Weights of a small GPT-style language model, trained from scratch on English Wikipedia.
Size: width 192, 6 heads of 32 (2 for keys and values), MLP 256 SwiGLU, vocabulary 2048, 4.97M parameters.
Architecture: RMSNorm before each block, rotary positions, no biases in attention or MLP, untied embeddings.
Each number is 500 + 40 x the weight over its row's rms, rounded and kept within 0 to 999. Layers, rows and columns count from 0. Numbers have three digits each. The size before them is the row's rms in percent of the matrix's.

# layer 13 MLP up, 256x192, rms 0.255, rows 55-77, columns 96-191
091:511501464421496513520490530508464540443551531467500532582503549494538484564542621475551501527445476447505416428555485496531525459436456534511474494545588506556508493493493543485452443432531417503490542463495445531545565454511496619501480519497541525489510453473540460524447428481488499577
113:494479575575496502451541532491516480492468446585476509517516471468570512527538495527491474481467522571482543476543521493554515506497507516441521519559477464425483480474458498527548563408471450481483462517482446564500504561462506562499600476508541549521517492577500523516484495427483459510
100:509489428497534493553458494498566515535558469434487549527472469568515505463566474494415531464496536549497504490500496535480472464454479382470414522461505575503487506588529531514494513463485486538540435570483499543495479451526440501545519561518474496503464447579460471612487479468497499473
100:478442504443475486510445478509494470482503540551560452552487518474543509509512568501495481608496548468415506511504517557468574399425494479546567512518488415499557505529543565460473508538496497546438510540494597582477483458477495489487498481506541471505553480490585536511580439520482469570
094:515501501518470496514507542454440538516530490488512498556501508459528490591510500510542434501466559530527489519545579536560468481517502411505514480457475561494544425484537455495515508536569453433559495530539514473499471476485488482506423495446558504519501521555517457482598496514492491452
102:502541543578502572501471482528520548576489564469495526517462487532473498566537493497471479501468581503512518474474479511471450555478463584505515479485490474488546468472454509565448530527440487463505500436475562615459546497504473511468445445537530486486520484459484509488485496530574524494
101:480494557458543557486466514476521531504514520456479407517490476475471470458533458444503522507540524580534505448524409446505534600457481509462432487495559541479559474521480481515472467425468461541504486482472564506472473505514482499451465492536532491490464497487445494483487468572458477576
098:527496452570517496439538510458495502471462452523490491472547505446530515569583548423480536508571483491464533510480481539483423530522497499504483478572516477506450565521510567542508450548468526543459523520515521496466494488513481561530540441471514462548509462526513479513543485389607490480
099:420560473463470484536521510453522508474541499568519511525530531524483558482445465506477485442441467447460493581458533504522544495558466613488426508483441554449552424513481473516501489511491578515559543504436468530527511413457532543521469556593549506487444516487543513505456550440515528519
099:468549488510479481466470455509423533467423530552491471476530511482503433478531481453442472447543490488520463515548489532508512432490481489552572501528510442465451465476407569526449464437586556460580506494449560492518490550573517517427496512473473496479547464512505428540537440519526508475
105:491460524488573481531501464518513431549564429501513560542542489445529508465430547454476453532504562500446467512435512480579477468514474488548512440491460539524521544558574450438506503465431516488563536447564493471530414575561524471523520447492465614541457548545518426538472459517449545476
104:540517449585405550421504450546524494451450518431487474444499528493440515492472465452493435462475528461462529495479492456582571440456500543477510569535568475473404500486518455497451436564560506549597588525434535484579449524495478555523473484566529510434494515462495476547504501467492542473
096:449428496488525475516537476465457536512448448522531516471499588464578561473515543438487432533452537557526473514544476520507504513517503542477547459483493473464485525521495505501516509489497534469450446449399564444526427524434472496431485499475549526546503481472523517483447500481493488478
102:469466493546503456526445496563496453478473494450505552498489489514503531498504493482438494474456473491609509449463473465478469518528435496558519437565551460520558571505507473499464549584556488472455478511532458476539565461482575505553492454572491548483360485506506498451574462561504460509
093:512512549458424514482498520443457508529486499488553522518516470572499564452509469540472519544462465443507558556547494515512460516509528550492475530516471487561515477490432431484551526528548480488411496518528513488416528492487519560435504537480511565574478506521501518589481557464525466493
101:489417521459440521475515507454444484561550513497480567518463523468476472479452434457452508525490472495526477544469526555562520405529446481533458523489447538559535541410479564489466546571501526581557531498479524507506555517556507503498471471474517426490502565463485569539534471513530475512
095:512439473533522492520566506504501512530565486465515462489356537494484577545485516506442495473494442473470494562478469486499490529458527521564554535533513513477496554517492503438507556508478536433536491544474473450582490540460502480495421564489528517561515476529518502542461485504505476518
093:471456452497452542542508522496508541458599605510453527567590408467501525449477505531526482553495471502490510561539411477536468481513534542533525452565435494445506528507464451512484500434536484558430477542483397547486509502452527539478454505509440442416510486531530554490501543480502532540
099:490504474515551520501508525491487486465495458472532446480459435539480544568512528523455513534474416551559484489555461486525465428412521497436455506497568452540492498517542550423459472598508558459503542531495513526561468490558559467544478463508495540460468519551434483531472495520592447556
098:556525530487464541537457496455491561458509467500465564507478475528567500491494496583405420534564495468501495498457429425440471494552443409523518532503474505453509510563544516583442432453567556500495506554525519490553502499479554491501532500470493534499525459400461455500591540479523547502
101:556505495588579468538541503498415517415487546472529517577439527525497414537452513518580527521487534465476486474560546482550499492516450459455539473498461456585518436545494436575519569481479463530482456432576482553491522524478537502495492480501530564460613479544440445438534512482505484429
099:534557498518487527460561490524523447561460440531507507461484462471520498538491563517516472497429437523530521514461535525502556550482458457529431531484500533512512491486477521456470486443510483517521438506564484471501479474514541518485484458501460494506464483560544507481473580583450598497
091:514510540528466457515505549451422543476509431524478532499561580518476462461550470568516467547474580473538466512553481523395551484527516508511522489435496371562521515500497536537529446571489499488497509498519556481539527521457518511473542477541505516459418472510508498597447506483450498543
# layer 13 MLP down (transposed), 256x192, rms 0.248, rows 55-77, columns 96-191
096:449502460675438463492526493468585493529475521462488510505473470447555523482509454467447543479472472527470474521497507501497448415508482498459566560477480494478500486458462548455497461563488494511520464547520504507458504538559550398493534537544485474495513511518512500555377467558469528564
109:500514573466510510530472565460544503532499504542470548547489532558526535528550450462537492483520473510459534504555428420537541420486487464492515561526531488399455509531542523469527521471537457536474479493515494583506531503524533523433550467495524481526459533500480462535541476533504498519
105:574484419611514495549500538549483549500514419459393512546537476510473457437483450535455535474501553503510580493492529576511498473516526490539483525502543476497497511506505518468508556544514543488509451480512485510501493493498515597538472488432488483467491508501459492497488568491582470528
098:443495552515579516530482480585477543518525541462462527458532455452516423534514491534544486472456500521506491542499541474475520493529507565512459495435483497540494516460531519572493458513584508413581521497522555449522394498465520486518462510467572483562513475538584531464479478491493511519
101:525488513464468538528579515480481438482483444537477497488521493512549522520552552416490554447439471501423498519545524570443496519528473494491441398464450490496572460467423492498611537450510496515435534486511521557519520511506483461522467495461562473557470507522508427530442552519531525582
102:441518410572456518496502487490454528540523596478483456498517442525484509507494420480480521445518513492521491497513501466371510524489443460484536486556490420488529561501525519583510502456571486489474520489566454550504506545475508457484593464466411495538526461481482427524491503435533565516
097:511512466509554533462486501502530509466484443482430466559545545453401510493502474419485452496476478441500449478493529447479491503472477525499502472425565485495454569516525435502578513463555436433480483444509500569463584546508488447473487468507504542513522467569506541474477545452485568470
096:543493517486519511468574473462522479449504573479544476463494538507487531480514504481536583451489547511527423508451529422502470546484501515475600491470531474513410503445520503519532490539516498552501538542542407531536423489516494500493459466435466454463507420518551517594502576536486487422
102:468543447482528471418481485457498480523443548485522520524568480465519481508515493567490452466490475456463548499492474517508577485466525460497537409519514454484465424538460576522546504443530518478487529504485505544484554435515483486533497515486403476500495459464529464440484575401547482542
103:505473585420463510443510541570422572455451458435539560504520531451506439442482467509483458501470534525463441539519559501507458501544484534490465508462527535540491431425472517541485532519498478551439494543506517425452443526515501544460535542472465490521499467519534485480507494508545510463
103:558501489507509524483497553438471487522510527478488509585535535445467416458473550501444491511504561523492484489492470502496503500448456479483476577498455466509524537525524483423546502472541528467517425559484487478572534508524523442526485519533461531434498456499522535501472495497451524470
102:511497423440557515456553474429516525505484571520614505511510538452545454501398477486468565526465550433505479499550476481469579512455504544513533525423471497468526493506516540496502487483539548503511543543529523455514506585454529467469513499526384547442489530535509567459489459533476489503
097:466488473479490491453551506569499539533534536547474447524497540497510489517502481596524548479400516527426546474538561540430489523544528551471510511573499565434464496454457455512455498461503483563549520471459463474502526519496457389603487499508521457522597492477532515523507475555510491518
102:555487444491565431508478517481498436488478484567538520490497455480480510523507476494469529523465475491476410567477473463537527445503549487567525462543529466538503445397515536455553502500535431485549463505511483547490452490533511490555462458526507535456512526605553475475557491472482484513
097:448447503458484501504513486507479430493452486497544380447523472487530481451534501538495568484498514523456500478450547442464533509505490475497551535491473495449486544517498498442492492491464533488542555476487423472468463523578520509464533458536540470566515508513551430498479517448524491589
097:531500536429455505484549475567532542478517499500540449496478471399520500514462511574399554481418540539490557486467452472493522505509476521478560449536517486562507506514455444510495513539509449534627447497505485520483510473488510568440567515481473466559484583521448537488507492483530527449
094:443506531461501525471551450547495497537487543520480501513458479544540540466495478529480486509535506406455522489487479435500444495488566504544538473564463532445479498518450473497503526504455613492488484466479524511495462562469509475423551537481498536545473510475486421520446494526535531425
100:477588480550506537461460590473484554485511542461414479521500483528479494507499497506523513558486565544490439468506487498458437484415467501508385464483548548507493479478445540521424453489520480506424540500539479497507565433503435492513487490570483485542529530546494530476580497550507498382
097:467455450602566456524478548551460448577478556525512421477551430471471522501518470496536512573470504547612513518464413433486571476472474516550496480539515583493529533542469524471491460492527510526512470423483505479412411502580534484475505455478510564493545444464533470496487451536553479498
096:477517497461536495540575462542460440430446450459526509487523567493449502535573556501513457513520509473465506486499514513517537460499530552447433492485475494508418524453452496444458559465488478453455486526514480492500524535444449499459411543524525551544537468566525548506460496560425441446
100:488491475427469463513567505464499478531480534421534470552525473432469521563479468393466487486455510569547542495497506500531527474461457466451528432481609499486580482527502516497438489495458509500512518530523460521530451461496522528535444419499480467475490533463494550530480516496449472546
104:510471516502547496400461461525452514478518507512533456448474628462468461515554467457514503552465532487477473425452427455461438491495479484500543521484541494478477547485515538536450542473488487496557448505451545517462489480507480458509544453541522539468573482478544493506577527517471487573
095:491499448555505539535466554478539513512480536494500575606507488488495455488505448462511471448487524526480471526438512522488492579571582493471530517585427485513446491501463464423506515515510522551464450510435461514410490514468468532544461577455516536504509505488560456405503444498543545539
# layer 13 MLP gate, 256x192, rms 0.243, rows 56-77, columns 96-191
105:506477565535513461523492531568521509428438488491541508566479423536548511525542541511489494447412504512478537533535516462521571467437443503475539471529484497469479549510495426559511514501475445487483432554511427508514482463552515497459533506539437520473530551566485410521495519522537566476
096:431483492540492543505485506523507496515563512481522485485446495527501462493488503442521513471421487578480488485526504473454471456494562482448413485555493538495435587457505476510521538512558492498539468558467526489539461418522505504483528470521483502491507472556441522563457437492477466549
102:531499485469440498581507460512476442478438567532452541431521510478502521469467563483467448477527464504479460507479416532494477479529450517495435535502519521466467474458544495485533438549492487510452531487466440432593499503436509518519527538550498518459529504485432491397449445469585516488
098:430487433457481486504507497535571473422515463463559534453515427509464565536539522490489548531502486542459540495530495487512434455536577570490463487549455434510458521533520578495539554532470505512449454507450459521453518487455578468506585590460429468467528519517484453470468495468455591542
098:461452504541507487505446484496493483503564490491428512576454497518482494534541590455509432514528515529460503525477502577408508541479499569503474511615493491517545481516427504486538465516542459539440501492507506513519530522499465497507425458514500450521518542451555498480460455481532507412
097:476495534456521510454492513463450488497496469509533461434530423492501494456522412487570549517449485550494543521484535466472512510531563396426513518517597440504496520536503478466473491453542564538515542499507449526559455494514541490537505519471508466420466455482439490472435524512500496514
101:526493481477464499501464526577464554457606464541432466528565426541491465501513470509526444436503518537525494573530515560480535568412512541525512543475493506438517483467517517448505479481461451422464502542453468505496497454550512494524533499447577524452516438528452550453469547464479448467
099:534490501526489525521506518448424566469506469494445499507516413478501485516504500655498509435480521429545510555522525523532495499514563509539442509455514433484499447500531574556488447466533480478508471500517472484504489464527446496482507479568461443412493520412572465501474539500494461490
101:507524472452478493541525474443468500487504471496440504476558410495422514573426545507450495488556509492473419465459445497506467474454533517541463541590527445458440500500601493468543496565475501548558421528490465513579505431491498494510489510582533515525466498496481452515517428500461520475
102:493469501504547477516520494538530463477492492463535502582574526505478497509512541507519551470508454546479530486490513501538451518520457503519546545552537513500547462535495483417526447444480510499484464494530462532466601536451554476467445580505509496466482502490560398597509485416548464457
105:485478452507493552511526503537433514464513511502540496468559485487407527540431512450482519476471455508468465502448544531463486480456527503516475438474466531450512561493509527573480461577521418456503512536465562515589512454490559558467469500503488554520410545446497467565522532460495546489
095:437506467496499521562441561513406456477513491476484520426551505529507553451531525429478435489556459556491484529531431494508452536487452525512466534389497471560439466536520518564431508522429505528450502480508493537628452485523491454566526491488465564533506518512525390478546470537461542478
098:491536539485488506499496478522538510516511462497506525454596491476450491486533499434517446468506456590519541589444497518474449532542458459474542503467546406488536428559456484438534442439475491631555437467522529497462476540513480523503381437559517462494489453458476427495465517541518510444
091:433488509533576485481494473559518536484495446465467461507515522517504448496506495530468460463487479586510419531480513533498552507472483475436546476550549488506495490502556528509508490480544450517550487494466576554435475516411558493520477547564490470511402489446494578516502490521541520491
101:452469500575553440500476496504464514484481420468427455528490469505535386487458544496538462516511450513526472437555483454445495481495567521514505427439473514514518524544537453488562448407474532481508506484549512475486498482450530393503521485563526551515505547491501555508467490520475601484
100:470501534492531553493474531533503529534501466524500472568460471460482500590446482478485439511525584536526520527503562452513418544476485486504531493505510474535495529592515462546561473507500625510546520543445476515488468482502466459500539534487424454517496509511407523489434526555510479499
093:526419418555552548496473468564492502464511506494525485446582534503498480507527522478488457485486482483546465524609449491528557444522465497492487556534502467459445450505530540476554421591500486481563463455540521474530458498488552446499508421492510469526471483481455467465469537484524439493
099:495419540479481514481519494461463538515440505526523435460492545529484457537508526486572414539521545490502503490553549482509476483485531440528470512524472474499506482554509455455494491519491538554441489521438539475491492547607476496470433449511596478450489515484423563521515555505526431469
101:542437524509564474533459516441418417497469521465484485551447428538565468513619500468482518497457555495554586522462513521567484512507479494473550514469484459530523524510577520443516480575476494571448492464564402547527549513514501461472488456532497496511494582491431518537483506400530522509
107:470554501581528526441489506489471474515520470518510572534531563538530567508527473404488504474481526472437526500502475478511577538478513443554505549478544480504511525468467502541557416447510461464515500465494531514561485503467450474507485450453497496501513492571574438476543479498512463467
103:470466557402527508498542549444469575518496470477471521549525524492511437518516475493512474496571508468503517485479554416503492586481540504475512453449518499561495495558462510483537554523528506482509613500555445486493556560469501515426569509532471540518474467511469452485473454471464403527
091:504487523499578442525481526485435431440487440447568458531483505547426547504453445464450450506493480526504436531477455504532484508451462504491582536426437532550485430497557505499463528476459488508532482548486497507523500516416515524611504439515491529480461557496490488456516546513498428520